Each number is 500 + 50 x the weight over its row's rms, rounded and kept within 0 to 999. Layers, rows and columns count from 0. Numbers have three digits each. The size before them is the row's rms in percent of the matrix's.

# k: layer 5 attention key, 384x384, rms 0.0951, rows 184-255, columns 224-255
# q: layer 5 attention query, 384x384, rms 0.0951, rows 185-255, columns 224-255
# v: layer 5 attention value, 384x384, rms 0.122, rows 128-236, columns 224-255
# o: layer 5 attention output (transposed), 384x384, rms 0.117, rows 128-235, columns 224-255
k184 138:548511444583593559403513438479506504488497531559479521469567561475551519544474550412431407481510
q185 122:582484592417488492506502526611546569501445535536496557471492538553543495468546413408537444495552
k185 138:524481523622462474555474515527572508537505571570476533458520448504542433520520419436461388465589
q186 116:507490525367459567521579517411615571517426477533517478435409514543513437538490479456546427509539
k186 138:589544461531454622508520484465523549531500426409521520492503531464570504581645454539555550551538
q187 119:546480523405487564500411533516540507508530491530538435507436511536467475526622565439447519471457
k187 136:522564485435552507509553412427543458478538454562463472488491510571542416509484488472438427459485
q188 123:432422510398521451561545459537557483396454483500538545456480487562512511518457485499609504473584
k188 139:439590472464468455435489478560479527392468548424537504521533526522573506505499534595546543544437
q189 120:535465517516426455442505537499494526527495455459466492522535576384524633530490496483516493509461
k189 134:452391514455492363409467481548461518469448513540415428538467514539505585483432607501478562486414
q190 119:503466452532460460575452499442499574485552605547506511470526493530588474527588443449501572465476
k190 134:514513459559469549516468584453490451545592593508533396509527426484462497423495480522496480429507
q191 116:486516520462563625550501524547505487504555505446565454476418451405548437472478485459551506569539
k191 133:481428517490554583480517501520501578589498509518559458505586456472588489488556448452481466487454
v128 146:474639489528495541522597433583496425501492606496509461477457472441494546547510439429449505501480
o128 136:547518553461397443501470598453464468495475505537523511467549555432617467527686516521476530523393
v129 142:573505471508423506472532472506358513434425501518465563532472446608471427519419512527472508619462
o129 130:439557467556536494457508647539538473442511542414564524535514579365537472462502484526527492523467
v130 142:434578501551408519586509475503527505534435461562560516496526507463472575532463459543510473470473
o130 137:545521414564492518486426610507484479543556571444453518614597504449436491432512515532505461406504
v131 142:544539583463439479449595577495584477516504475516479522498598474458533521464475615392432452510486
o131 131:541537477429410507412555543505527536505450465445544508449542548520566510575536550570546428439532
v132 144:478475500433415511494572460510466458576472541534402495483406501427465527512497623469519539493569
o132 136:503636530556567487472618531436554571473551545502587488520564508513529564468599505595450557606456
v133 149:515491460474485424498506500513399547540502479543443467458516516508520593443503577545479515513463
o133 137:586538533483591457527448465571581448538504450496482492567410442508488385516545528504524404484461
v134 143:483503490522511458530482529466451561493558506517450503550485566367526550583523623537491557505380
o134 130:501502498527443470471498440452478528592486604593571537443464386512404492466476391482547451567435
v135 139:543459490495520471477579477456458472493536505546515494458534485512527515462500580532544466516493
o135 130:518457586494440444471529610504595464564527677398520532534499557523472404575447442555444497567620
v136 143:571534469475588540484470459560416552492526532561529507551418502485481400455499458561402520507505
o136 135:585484436483509505440576525607538514430502471464434552458519471522453456613519478463543550486523
v137 141:575456433450558513441484581473399582484514422499511497521535440442508422584545504518516421634468
o137 132:524473547540541437559487538521593449466496417490472433514533524434442584510469505441530530508497
v138 148:589481524560488536547520454495512532516555540452540488497606635584424514462498426461435565509501
o138 136:404518507604481521458382540533509503548538473456505413530519438515553430445377572463514489522516
v139 143:479526565463468522465522505465505491566467391507476439480460498587611493516492402576458472444540
o139 137:442521552517460496545477461481467519440470541494507520447505472538436454493513512490486608569537
v140 139:541538421528564504513492484543515474466485573488478464506540546426533551513547545508563502526449
o140 128:489434524514510583429505545476557427519519502476504487557617463577346434479583452468535450496430
v141 144:460459507526587534547526483483453568591493545471503522496584588531651477569473416436471511525535
o141 133:499619466458482549529509478462528462515461510522472447561458453560532508536418548471564529537496
v142 143:519451553505570522460561556491512447428520598517476508611455472492494429517526568506573509526434
o142 133:505400402481568490497531479502496459575418512496509510449539466528554467492496474573484552496480
v143 142:471478401474561445540427495473551466484424515530511521452534512501534427565480503557527545475553
o143 136:605424561455473447487558583448448392508495491451439493535549480561557501527534441484502470521471
v144 146:522507452434439463533555537533564501541486558597561430499545557464423444479475581564558477509502
o144 135:452498456569429533541434554457544497479419474514441516451480474511586486479547496448552399563593
v145 144:611450469508413570557548461424476494582469484484498494494430433529572401533459472510492487460498
o145 138:508572558511549547492483469525555492546483477492525471494502471519453543511531557530512486512463
v146 144:496546650511434542502520540467404429515499607468554564557545501541468499545529478496483518444504
o146 133:520422493561509512537555450536460619470395547548501445437555513435480525541553422533467505491458
v147 144:582460491560493457434520618473553567496481404506456438470502443531497597568457469502556528471456
o147 135:416532554503407547597607385555468465420520491472495499456554357395527489508607579465579477466508
v148 138:514506473510492538490654464535510622545482476523542515526484579361436511434464526516432372500511
o148 129:487505541446431523477410565458514542513424507502448488482382513462542457464539490553430574534520
v149 151:493523595474492476574456464425424436407549446476512598576502557496597507392536571441481483506535
o149 137:503576441432501531467562500548496521499368544552503484444550386553451476458461478564441481514530
v150 142:454570400440465530517584380538562489473521430494542491529536501641494604475544515421491478480571
o150 134:524554518528455487421435448444518587520491571461465487437480552428512541540593584492503490488462
v151 142:538492381541479456562417450454415471542498533486362569607548461528511509487539573480507495502394
o151 134:546488528489513444495535521490537549528487533507478482407539454426421506476504553514403522582548
v152 144:578621538526581465551477567537460518464475467485478454534518458572473545468575495453469470518545
o152 132:544523503522433521407461488474587505490622510511544532487523431501535528519448643408458483503444
v153 146:561505602497460659418388469388522559507458506463533546491459483448547540511432543535503419513523
o153 135:572563535539508478575476517599430539515525518474514503561445521506538524527433500522456546501495
v154 141:475541490457515455494463479530463431556659563416429465516546511460535533526356407447530449467580
o154 135:476610545505562525455469500467509570526580400526505547549557377452489507601530447528438499533468
v155 139:487472420552411474466553451519570513486530563539449549520497449516622506589507462519541429585566
o155 134:509478518511453531496485441478543491503515445470579569520520554461446468556579509455438561509484
v156 145:510515526559492448451476534495506483532521447482524473565474555374437481489506503599592545511513
o156 133:545570567499481601511521472557497468552500546546501508497520484560568472520538571476500434415503
v157 147:470454498471588445512472519521447519455582394461476424522567618546445584590523527487461525500584
o157 137:447518500510472448511477422502395532488511543486564538497557517436446472360479467545447544461464
v158 144:604410603470543502485489411449512528468565583491467497407566526448442531454489426396472512508494
o158 131:497529463460470499596566569495509562520509543518630519570430458470521566476489630464530499496389
v159 145:474409541479482528567522387446496488448596506605513479426579565585487519450514515498531467477562
o159 138:564457491442543446438587549493560454529521519459530503613448517475513530536592445500515565432435
v160 149:496471523543468407470420542498508499512605433532423494403599473544438475545524499497479426529476
o160 136:525460563471622497486460423463493439439439496515528494482560451421454373455509502602427460472494
v161 145:454514538581529458582472506485483562514504530500521386536605378542489494641429544548521442455557
o161 132:479457490506498490493495565533528519488507469499593473515504480507504449478538549533466529601497
v162 149:479431477533533505418511476542535538495507556365492497461541570457435532443500558503516428470508
o162 135:403631528473551540515482579500564448562496507541433493434462599487585455483477543523471431538471
v163 144:441553494458536616529510484500485521518587575504540485395504553510433430490525504498420533493559
o163 132:453469543438532469533483471508519502523424490558550487612626489573567513496568568492540430514531
v164 143:484408447508425455470455514490488473487516468473479546517458504461435541527567465478489564436455
o164 132:509455513511600519516537564456426554481446528477533488440551543500404467621592548580551476475496
v165 141:541442441481554472410474483508547547519438511558436433491426571497477490481555536490513507544539
o165 129:475514358492372450435513506416538430490575454378483479460552557473533485458506519487537443450447
v166 141:405516561593454487527498443532561444478644439487450532604465515448579455543466461580405499446514
o166 133:470453516487566520487430533460607509568538542555531482502501417489516414484453408485584393567494
v167 143:569478535552506495439542404490557549539588512467504491479495512484443524559482436543515527513509
o167 137:501529523504480514587426495522477536513495462435450468459557433522612446537448453517449543386468
v168 146:512607545513558466432524477466456468500564453427571511488527446492503468506411552432503514503503
o168 135:417494476536426504470445445498586536531477512540498427511525505534492439496549460579549532493492
v169 142:523628505495492542454531512510463559498424466445469529531509543518462483511518506499538491495503
o169 130:479508576525503445502461542509464561559529430546538484493461492487569506495546553450494434491518
v170 146:476465543471531525491460613505501562495493502430602460529455444453478463466552453432381447600517
o170 137:513388466501492511491529423462449522468478491473518488485479498515454527527533537524499564482505
v171 146:492490459514447572514473508507542554583452526537525506548457545551637432524539473539535575413513
o171 137:433532501528551518511473464434491373513443544479523482538484440468540468509504546468415479557545
v172 145:482453463491501399522442621504472451561558450609495413412469491379496403517519569510520476547500
o172 132:507529519483498508503508475444496465480390443382484588491493508509477528542515481485417462557457
v173 146:436426458497529533550432510471481526535501524507481501388471473416518502470547564484491482553471
o173 136:529530440486507544526549449488564458437421532497548500513502480585421529553505557496447459419538
v174 143:569458560614474471642515500493567425484484579510478468465536529327488545493416443596603487576549
o174 134:527488485499474577402586551540458450477517480494510484505556470494590416500557522539577500504482
v175 141:502530506485496493529455538540544523495485518511531559594438532509505375434522504462480538520464
o175 130:424543398585412469407521526496488519528531464479422503475591445477562596407463472554480501553499
v176 143:521538397550543514584499454502478484503536441416495438495454498429508497531493580467603424540511
o176 140:501462565523503511398417525496471467523493521541491539515537582495450496486497479450434460615410
v177 142:512487561511464657529510498545537432491503537472437502463542527511492486463488586591520504449504
o177 135:503570499507426577488492528518531647493531568504563520521530532567559543503547491469514544505515
v178 147:409512404461390494505507460509382517477501468482460466511416497546415526488458538429441458474508
o178 134:526541501535534492420558477494630423433462506488463559564542438469592462526514483524555502538473
v179 145:540508488483529507602560465506516478525484498523512551592513508561515492471507443639484579509462
o179 138:454441492556492528362468534472475457468505461604493477468528503426539612535504424461481542490503
v180 149:589469483521547450528589453597557546457397406521435499567431501556526498551547470509401518513494
o180 135:544517447556445549462480512411531501442562581569510457498504409403532450570524521475552639503537
v181 139:467494441484477557438502519486409423508547480536448558512511490469554508526535507623473508459466
o181 130:543438545473440486526471463518558580511483554460562510477539464492426450462562527440442495478568
v182 142:521542485504584525433486504521502500443494612472461458517459445596524534474532503491434508562481
o182 133:510548403502447415509471490491502494552413499507537564578417609450466487632516471494502480553490
v183 148:467365479434488500499491509557498477498532533486483492527533476450434447549443483460529449501419
o183 137:468580453463578537517548535493478539505518463575442493523520439439495420444552458462423437466460
v184 146:538481547493515563545517558479546476490476578533561505523436434470466510438433555525506484518513
o184 135:471560581576522477520475500434573564490473475557483466496467495492534459457504402403506548497448
v185 143:466569481562467500482451472465457531466597466479498458586538502491540562458438476503394477449554
o185 134:407503564465475493473520497485513588517429435566499468505393575518462369558575474530573482533439
v186 147:523567514481438469496560533516419471579523546518493485512574525539595450509529458439528467490432
o186 136:516533475561511539587436522472556581485435444533448453529452494548417497552489516467500493514514
v187 146:486568560499415496459508456489519532505517572444452533504457467516528526530516589504543534499597
o187 132:562568582562434433442522455542487577547490424517502488407552453473567517526512439550421471570481
v188 145:485461499449485454557552344352559566506507391514475492564560493428511515539470513517374462484554
o188 137:460593416480535491428476609478535540496466455468594518444496492461527487442611591454591607460588
v189 151:456507527530514484461557446600686477493480494528484533497518533552507515472547517551524470554472
o189 137:438509479483405510525534488490399580463502492503563501547538445452529516557537521495456545378461
v190 150:577585453508460490499503559503440511535552415551451544572504515504522538464492576467433575557448
o190 135:496470536510473467449585433496531561545512628442537550435445439531559559492521563588552503531458
v191 138:466537443586505482558414558542479540531454430460513510560466419523471470542465586608471455460479
o191 130:555589462450529420474409469515503404497552452506542497494567479477515424544527491498569442630594
q192 094:471577609547610536508565451506419583515565427564422517469518494466456497457545492451480530505495
k192 089:503417562448449454486517479418413437536433530457542567445522438467540546497503565521448567512528
q193 095:410490554512538505533507500507524600485398503435560517444515514599606548442506515571583507508609
k193 099:552493572498526553445456433535455534526522547539508561501504417467471467490425471399361461468538
q194 101:434476570548530447568483441564454443640511496504554514495473488456391514498588523625468515484437
k194 099:470487449547522510334408442429514544498505532509525573477612551539541533473556404421550525518401
q195 097:474518521449518490472525538525454542535564534510451525503520542543502466459475436487523472529504
k195 090:527562534534510519480432440518434572557503403506551427448505522471454572479522379548528458421475
q196 103:543522504509537587409506496479475529480466488561430535436467596433399543519526509512460466513487
k196 089:462538513457503496509616549469457489411359465571432441436458416408513487460471456459528517509562
q197 091:523439360505463582550479572459445507559488535419590475480573540503420566576489409426519544492527
k197 107:512453575590460458477584440486478423457527531489527512539393537512494404484472503538533576516488
q198 110:370527579497545536485513511515482435585486521473580523493504517499534560431573488555576497416593
k198 096:563431516518459534528527460531509489476482547560551517514560483521471531423407587474580541562454
q199 102:477548439487394510496441474494483551494524499546485478524434412463537424625441410548537521591471
k199 111:563454515444467463547444558508540576527477413507558446605537442497470522414513526493574385493494
q200 096:448489462518541520482424486492436529446515534556462520503528480498566497466396579419550488434474
k200 095:571503506541390508479474496441510387461569528439452546510409533489535507512539568488468493391606
q201 108:527606586539536454487518523495462424556428492526408437478488438418460531520619461493512410570504
k201 103:540531551469509450646555485484401479401455490435429478459538467536455630485583537530501459399492
q202 100:570529508463455534584488465504489534495459497504485422475506481589398469532478523533529449547575
k202 104:583463453459490486497525559548465446527432518505398537526423481555481458439481490481556483455524
q203 112:395540543480492481538534499486496519471442491492500511440463535500455492522473478429537509437403
k203 104:492534407437452458484445394509477528337500431502425524492468436464515378582476504495481430526483
q204 104:558532483522466447502528538522534500517488593512439514436456497543424535543458455493481412512513
k204 101:602545549558500483579490542579481517489476441545489506512462452463514446558512609482431461496517
q205 096:537550441470457545424486495594585490454440449523465458447553558525404411478584517528428487594451
k205 100:493558531403475443486586476491439513557439535575561417514540455421498579480510464537628564560503
q206 102:488479477550600498568387473565549484456557576441524510447513513454500550521491491516449524420460
k206 103:465460361487549559505403419502474465509490550401518449499540480534569445512480461489478510487480
q207 110:473454523475527452548473528426568562580495468566480557494490541518459489549476544569512417428479
k207 103:512510518509415484545453591582469482523391471518510448594583495521536378522527409635512446431510
q208 110:505459551469473525470448472423540530578468559567443469429545544471434492499620482445478446536581
k208 105:394576424534461529436475543557500486497449512604444513484481444550412490452468563460455489535397
q209 101:505520589486574494497471437482441561467531445476560463498478487460486544582487477497510614494416
k209 100:427495542538526453523462389506475530516482497521386510496501484604446457514461495459470477497474
q210 100:545538549528418470503443429559510455518521589459518535517450561572518532569503489495520375514623
k210 091:552539524524523515599426526465422485504443484522456463459522429478463484507592481554479521488464
q211 106:541530415407603592488511450451454534467576497540435575432514479392532447434560540498476520466496
k211 103:513540477459589530477482522506416479489535530498586433522499552479558578606463460540607503561487
q212 103:488433518498422475416547503511462567488542480610515452563453488487487488462472425567587400507573
k212 101:502434444561497514463478442491553495604576495373567425559485514473570460413419477474475466509414
q213 110:511512461585564532482555453366480517552382566558499461552438544605501587447563471552432505506488
k213 099:524458569513455464487503453467534549518405541638475473542476466439450519407621466417467563492493
q214 098:560534468527495495503408501482522549528561543564494573528481506528436588481509570542533423491475
k214 098:501413516450482413528512465494483501591578496532466505500459534580397593504549477495533537478512
q215 109:465471470531421516574504586544543475522500460442589540538571570484458402482524476497425570508523
k215 103:470436458561472470494482481490479495492477548470531504594515491630467521552454434605489494483470
q216 101:522556542500557587479529452509515551559537502474421585500514388522499474516540524546536513506485
k216 100:445463480566473617492400506453427490500504428515494439469527485511544437540557526544527483420516
q217 104:527545519490484585485566462421492500562503489543534517570514566493521449510397481548474499573493
k217 096:477427479432575563499537527375544525492524513511431485509470489522572474548506507493525502519461
q218 100:520572569510494516497481517550430541442451510453441515496437453546483425614520520450483428471491
k218 092:477492503374508496503488463537443550480475501599448490455384449456438513546477479490528467565490
q219 098:405488489437500498518435553623535582504505440542486513483559508574570615521546533552520490557441
k219 101:563515491558485534497580465466468505493513504594518554438471465473465503526532521578413545560521
q220 100:514544532451504530469473496544443572458478507479551494543387549480530588492496517452473477525472
k220 095:579462387434537495551519478513391529526458464475407537498523523480484418582431532410471454426573
q221 108:562502507475534502599497538569506569464509461506556508489552584499490538549454534514448469570404
k221 106:575561518432552528505550466455490542525458435466545484492541552417433383468556579500434468485425
q222 102:477500504462468532551502498540529544447542615523484412422522481466497509465509514562575519540504
k222 094:468568484461432448558505474545552543535568509407493470533529421579473452528511472413493542608589
q223 105:589527585408482527544593534550509582550528492407494443435521483497472501500489479523562555469503
k223 100:569499501469545477466548514524586403532483408430551482481457402496529536389439481605406564426561
q224 102:473549497454562562648595488520487489458500513480486470421483505539546519528623457492494481478514
k224 102:561556518505523529423630465484504465530430473522543464567553520509517499482468529449564482549392
q225 105:524510446468480565535541536466596476505405477425577429499508455509420548604519470498488521480595
k225 105:562452452445475428517427526552540408359494440496431447458513574540504483512445544592597532479541
q226 105:487533489497490565600514579466469507484464523562405482507564550586502459382472544466462535559452
k226 100:532460482516481462447521539421467502549450500559484531530409406541475510459470450573395566399559
q227 108:524477459446521449444507576459480480511464503443518507513435557590515506589449478504499581533490
k227 101:446505487449512456511480592424573453484497577528450503496349482484446534510544576484463470537421
q228 105:497594440485493456509525521598584527423514529453382522453508449485492463519489515524511610465468
k228 099:563535392394466579595555501417582445454532447574491498510545548515566491477491541462515555476531
q229 103:522453498496564525556508507494510492460506564520467477580465449427532488528526542442437495487462
k229 100:570547523502459525603552572490401451436439583494462431495546376472585369464505463473474492503511
q230 106:447455432523511472555552494509470489497536557528394497507500483507479619483518495507435458468391
k230 103:462474459518532611472509541579463579548525598584429480536560536572564590574527470451451500512480
q231 104:444523492520512525571458499498534518449466437517534591443526494575507480476570525497622449449452
k231 097:457511488444551468519494449512479592550427520554489479513468511569469470482492499556524449575467
q232 104:469451575467565538527606546422489571468499514374487494509513594520466448524480477475596424561573
k232 092:441477612561500551491527495501465578504506450464457422496500368402545376479622557395516552523483
q233 101:478515516547486381498436544530466450466493475485527418562598485568465615520474453468524490482447
k233 096:541442469430555425423512556649460512517449455562430611401516450512488530548454421511500561505431
q234 107:336458502448613512501519492543532435516590553442451520481470503574504508484473472572539533517542
k234 103:527519500527481432524431478372447514489574345540441499548553548487466492556494513632587483556548
q235 102:545482408592501492449441392477524522505536432464405530470491472533499483392539420519477528424560
k235 099:440457387463440449394486551454546492602437483478472502506482525428512491455530584452503473529541
q236 102:512510517460439526395539509561444444587484469498545460520426614608491499519496415435553588527403
k236 097:553505558421588509537477493528527480542426443474457574525492508497507533514556434493497380489494
q237 109:469562541488572470421526523561474471441445500474491445453591503488487483543443546596480465456453
k237 092:484536564524470571452503467500573481381553432504433389399599553463465535533444486523462453436546
q238 111:503504494504453406500537443547473520576484491594541485561470508522456555538482422504585556463507
k238 103:473585561489559440491568515455519500544511521570494635560515544465368574556488382474434532507551
q239 106:534456519600536470490482561459452577528465541428437518499491530443570495509638441587514522421487
k239 100:537546460558474504468510527544464546491651427497474430533544439410493473517548422456543526472567
q240 107:513495555588559527497422569613459556453574504567478552514461460438505596523419548495526529542394
k240 101:454488474544481557494553523471357568561547462477509599421528449546420512561472420435503538550490
q241 108:558467528484469455448492533528561459418572489505574640555486595471467587567502456508483530450455
k241 101:486444443625433471470461372537518575381545446554515559403483467459545499440518504474626491427402
q242 104:414526467551453501457596523465430550478502432537543473424499466495505446361394462488552450518442
k242 093:446437455471508471537437468497447540508353543544514564405573501473507452500581508528489490383511
q243 103:512563532467524554535586501505537455532512382483598459421513549550463412403458586495464587438418
k243 097:583547566536512474573425604523515453537486480409534384442516523442517465504425471531482542411426
q244 105:476574461528446659567532589469492536554498529554443396516526545482444473484583499529481521517442
k244 095:519450422527427530479569515463406461510496518555381474526374546469500592410485483545535419544382
q245 106:542601545527482438477536443600487505533493514514535494493504538495488514503426471626471483543582
k245 101:533528542527484537560424515581503467414491469611518506513429526539500499442413563469421544571580
q246 103:490558466477526406479586574453446548515497488516448497621529575441460448470437527546469500439537
k246 095:388520514511465469591457474448480478534519445442469488510501463468460507439452517477540515483489
q247 098:422530449516456615462498556427531447502461484591563484541424538607524445496424424612503430576522
k247 095:423574389533502484546537581477492508622466535464582496502536557454483494571501568466525520514433
q248 107:478538462506448451512514464446513553380595481482485500440497526535546461533486486493468585498519
k248 100:501529490448528484470401462488577521461533478528413598481464398445451447477540504499527481478407
q249 105:485544615453528446428451530496489544498542515477386453515442479447498484522465482454571396544537
k249 093:576559507457479495573532540460479529482518523443515535527550574537627445458510453450573478395540
q250 100:481470441547451572545499460447527477412506657459485561491520457467468547477508507493466422491492
k250 096:451555487514459533405501489602543485384357569485471574549527455459545469592520528503482522523470
q251 113:514555484509538530404498507506462485490464636546480461428564523539528559523519538380487556562544
k251 106:585490431469511486473494432538490495448421427510528546499529586474530585466380533534532436428507
q252 108:554513450489508515530535444449503490523562515513419615455492476487509570577504503497610443559523
k252 102:510611461513475495562527489488452453504505478586517577499527406469475518485438538504530504623407
q253 107:470540550531526506443498521488473474521556422557428530422629473537426459482592449451519542535503
k253 097:497535514548571454471492452522465526523499474516514486518467503459553500520529515409481511501506
q254 103:488464489480549498563507432466467515381454545490517470460541497519452461571501526547546405522479
k254 100:552566540460470424488490450490537401545519543551536573500495519416494427467466513487507495553454
q255 100:513520457464544560610451492511527448477486444498550527487572584508476485565428498523460478476473
k255 101:441519575482487519470568442506519561547489470491524464500481436551494605592480524525455446482450
v192 079:507504600496543583464486603505460511477476537420582513581564465575513510441407479373498469616510
o192 084:440515424492421469537508378401474477489468489456501534419445411489475547574543565563546508394624
v193 077:497502441581541609484496534473624538412430577518625460527577511546540513510541479624505462542453
o193 081:514490522492526408527517436490410551542554419494479476484474561510448505508419589369525479451524
v194 080:545460551455511460521536517443477486543528599621610508537449595420425503492515456569511453547504
o194 084:430527455600455536482413413527551498470529519435416498481515388515563414504410517524517601436476
v195 078:428550479466345475562517504448529609519439472540482467488510541521481568511539487559441442506424
o195 091:538499578549584548468507419511511388563579576432474453513486447476490490534488493451485527491501
v196 077:435492564531565450488294501498415430444627458450477539484522504502467470429451495431525537430537
o196 083:499508441462447526483562461512530529550460461561515357523435529401485467551570428513443451591445
v197 078:580480580511490395544522529522453579477532428484552438552523389546487540505564489517439524419498
o197 083:474555499535501512428539554529530465393430570526494568479510567431477500502521393497565492525498
v198 080:464513513612553472511443488545480488629502408565537490543413491527503575442483559533486575499464
o198 081:531507573415473543478512535508548514385514527493484407368517460475528381640455410524448440513495
v199 082:465486440438531516494487538542420454490528448505490530570535550465502402498507512606579469533480
o199 085:475521513517505482508537484435445530508469508459555496572489443507485505475555440341385514477486
v200 077:541564492540395491444463587526538590454477483513514468489575453512463512489469495511486398452491
o200 086:463526504417618489514608463452465500497526453546521559470473510519430505456530524433444484478437
v201 083:562523443434541535504432573463497537566571462514502486445457520495531461483446492519437500474548
o201 084:482509536563483429442514429484557468486493444570520526489480483515415474493551549508460496561397
v202 078:445556518475461486427390485530457554444468514552521496563478477481599473495565462526445464533550
o202 084:549497428525577471599430531499544508473545467536508485388450522561411480482420547485529567487539
v203 081:474435556575429567461493537583576543516539515494431493568433480518475593531510457506531404553586
o203 088:544371475437537450558476561418510490487530451541511443468506511439524430442549477502418682496390
v204 078:484518500492499416567526461466507413481535477436435432518488541546454507483517502471508491491481
o204 082:451564436524539522523512532541527524451419558588465549542545406451593423460555510527556568528544
v205 077:531539429465581488490407488469537534501406442458566423585468419536621481491507472567507505482536
o205 083:560589545518477471487531582510515544518538515519448620437603537490444433489530461444531471461482
v206 078:474500397411483427559526544487517566446555519515464527488485495593476492554488508501530536454496
o206 082:513471479512567476467457429436498458541441622491504510464514508448579456423530468450494499493420
v207 075:505553563490483555509465514471581481486519475508531458418508460473487471599384546488481448554519
o207 080:571399469548464451503547418563419467449474508490491591600448527541502527434553471510507597492499
v208 083:496489589447481446532542453534542525530448458567505565512489603571460481481597554419447503452473
o208 085:534507577442563485493491574516537480489488475513522392517494506383461492419431446550557499451457
v209 084:369443573478467469502488478547392567471496495560613472506467422531480533456532511510599579344424
o209 083:553538514508521558570469481447566460423496548466412472433446484532477528462496418483438456557572
v210 076:567619532510474537478425511527614487463549565433513505421433417486522517523545470463482599446489
o210 080:498460482520547494466539447473442612479476525536437577482496491495469525453496456540473418425452
v211 082:544626527517454428492529532516533485479509464524427524513597487519502408495401510590462475490548
o211 087:469458537568547582509490472419490583499467536443399427504441546443473563496512554517512524521431
v212 080:435548561494482438417545525399493474589485542612562520458438589566509508440561480515440436503495
o212 086:564442531514454558527495469637426547484470460467475436597485515456487428553485389458511451558494
v213 078:463498483446453502447575420460515545610531511564449521493462558507482591557470505539559496544451
o213 085:528483487428523477540471533535562529493474508419543492577463466461583462452535509544463505437539
v214 081:533483453446613528480511549529523436515540563486454413525501515492567466427503562507481478568555
o214 083:449507590565466515570519429464490549448494478569504570441540498442507559568472534463522494473532
v215 084:446547629451474424543613507504501571589501571560498554391511516539556500530412491512496515498493
o215 090:462425484577553546483451522429551484523428431485435428558493417522433470545474487418460512445476
v216 081:563515495468533506538510495625526459580624529460479391513497401419475553454518477507487529601517
o216 090:403432555476498515437450452453477554469422455493528542538473515608450469519542503504506497469555
v217 080:512465515467533498435436471508535513537561444565475505517396572459507498485516384535511493489418
o217 085:489484480586423544563505512475437494457536484529531459458550613492477499483516561517454497552547
v218 079:519520495454517559520520623512473611546505469466466617557548451577423466446443534555472478483435
o218 087:522490538476521483506508445430526398488499551555600368511513484420568538482548477443489487582497
v219 082:543524486395514559551417504474477517463364493553493511532515481492458437496455555523535435579483
o219 088:499538512606501497448530458457510466464607507480432410522545547474524512506510483476375526526521
v220 080:543463463477468533524544518384393502481534485543488521535518546602455490445451559603526451438499
o220 082:555450595474533417501428474521505502500440501541554480547455528399517493478488440496535544557462
v221 079:435520558564566566466447472392453451499470502511568517483554597515427527500521464508566508454365
o221 089:426450457485485454425545435527565550549411484436506521419429415509587524548544510560501508463533
v222 082:440518542496563477495450503444458532537475557579519497488587453526538514602539505501487590429566
o222 084:542508465499466553449531500471537507479524438555412495459407620530451488483437466419437443486530
v223 077:407478488554491482493625514557562576492549571546449544513591485470509537531482527583510495566576
o223 082:532524467555532463552378514540482535469442530497540446484472499474444531492495428454509459476458
v224 077:563515541505440501545569498485596535584547529438351512504471537548529479459434467526465512537510
o224 084:462449452510538462461465507593419468483479480536544417432525491487492593541551541456556477499451
v225 080:443481441530557531496464433435523491545508517531542515421535600518381455528450549519477490520570
o225 088:558527506492520442533545526489557562423603436417418443559475454524551512510531496487449473523428
v226 078:521510457485549493440488494539532519457487521532453502510558455405464431550565578555501523556514
o226 080:472494519487490443533540620508434439506444478555430485565460538586544509431484460448465563402541
v227 079:479397570560489470495416442590494465472560562567486460601459535502506475531436440560557445484410
o227 082:482569487475543562502581607478536569467455613422487500391426568452540529486544537466538546532531
v228 082:458464547614464492525529549529436545590557447580528507438468414544519441483530481543461553482578
o228 090:486532439463447471429517520473516476463494567466499456531449585497471476529435486429500456490539
v229 081:483573475482538470487498521452487361404586375546523429527499444449502540527522545470521542485468
o229 084:515469490501467536570521518503456594613461509479513493479387560483521425445476427411537485526492
v230 082:461443553531399543505500523541421519542567437490505436464610574513472488435623554583486520509512
o230 087:463489507427452506497438472478496510445519510559478483446408456494506523545459447422503495460427
v231 077:471500454434523399518549607575533559489548448410447499406469464475464435514544563491557405558545
o231 085:518536495552495518529430442424449601508477488568513457585511507501470562500535494465483547505402
v232 079:583461526510465590451538597475396571531450511461481408520502447457437475495501516434526512442526
o232 089:519521540496538427507502464518494523415487465469549546509521532531568485550460516527467488471442
v233 080:541479568455592452503552556392466535558530473522480508565496486453430534444560600543448563405524
o233 083:497539506531457508561405488606515481541450423460521451506471517492490425593481489469563448498468
v234 078:545479476518429461441459509466438521484526551527543441550422559501558452415515526478527571578455
o234 086:440426482501579571507546506491560530466493484483542564457522436492534527544540510559445475497473
v235 081:580544449537394478521565531474518552506532550542484481428500485537397514486550551469559491562513
o235 085:452485493501525484506492441596454478611471490469541546558436547439532483511519401550444515552498
v236 075:446586443596566531439448371454550515421636473442563565455485468494470579506549526444494482552528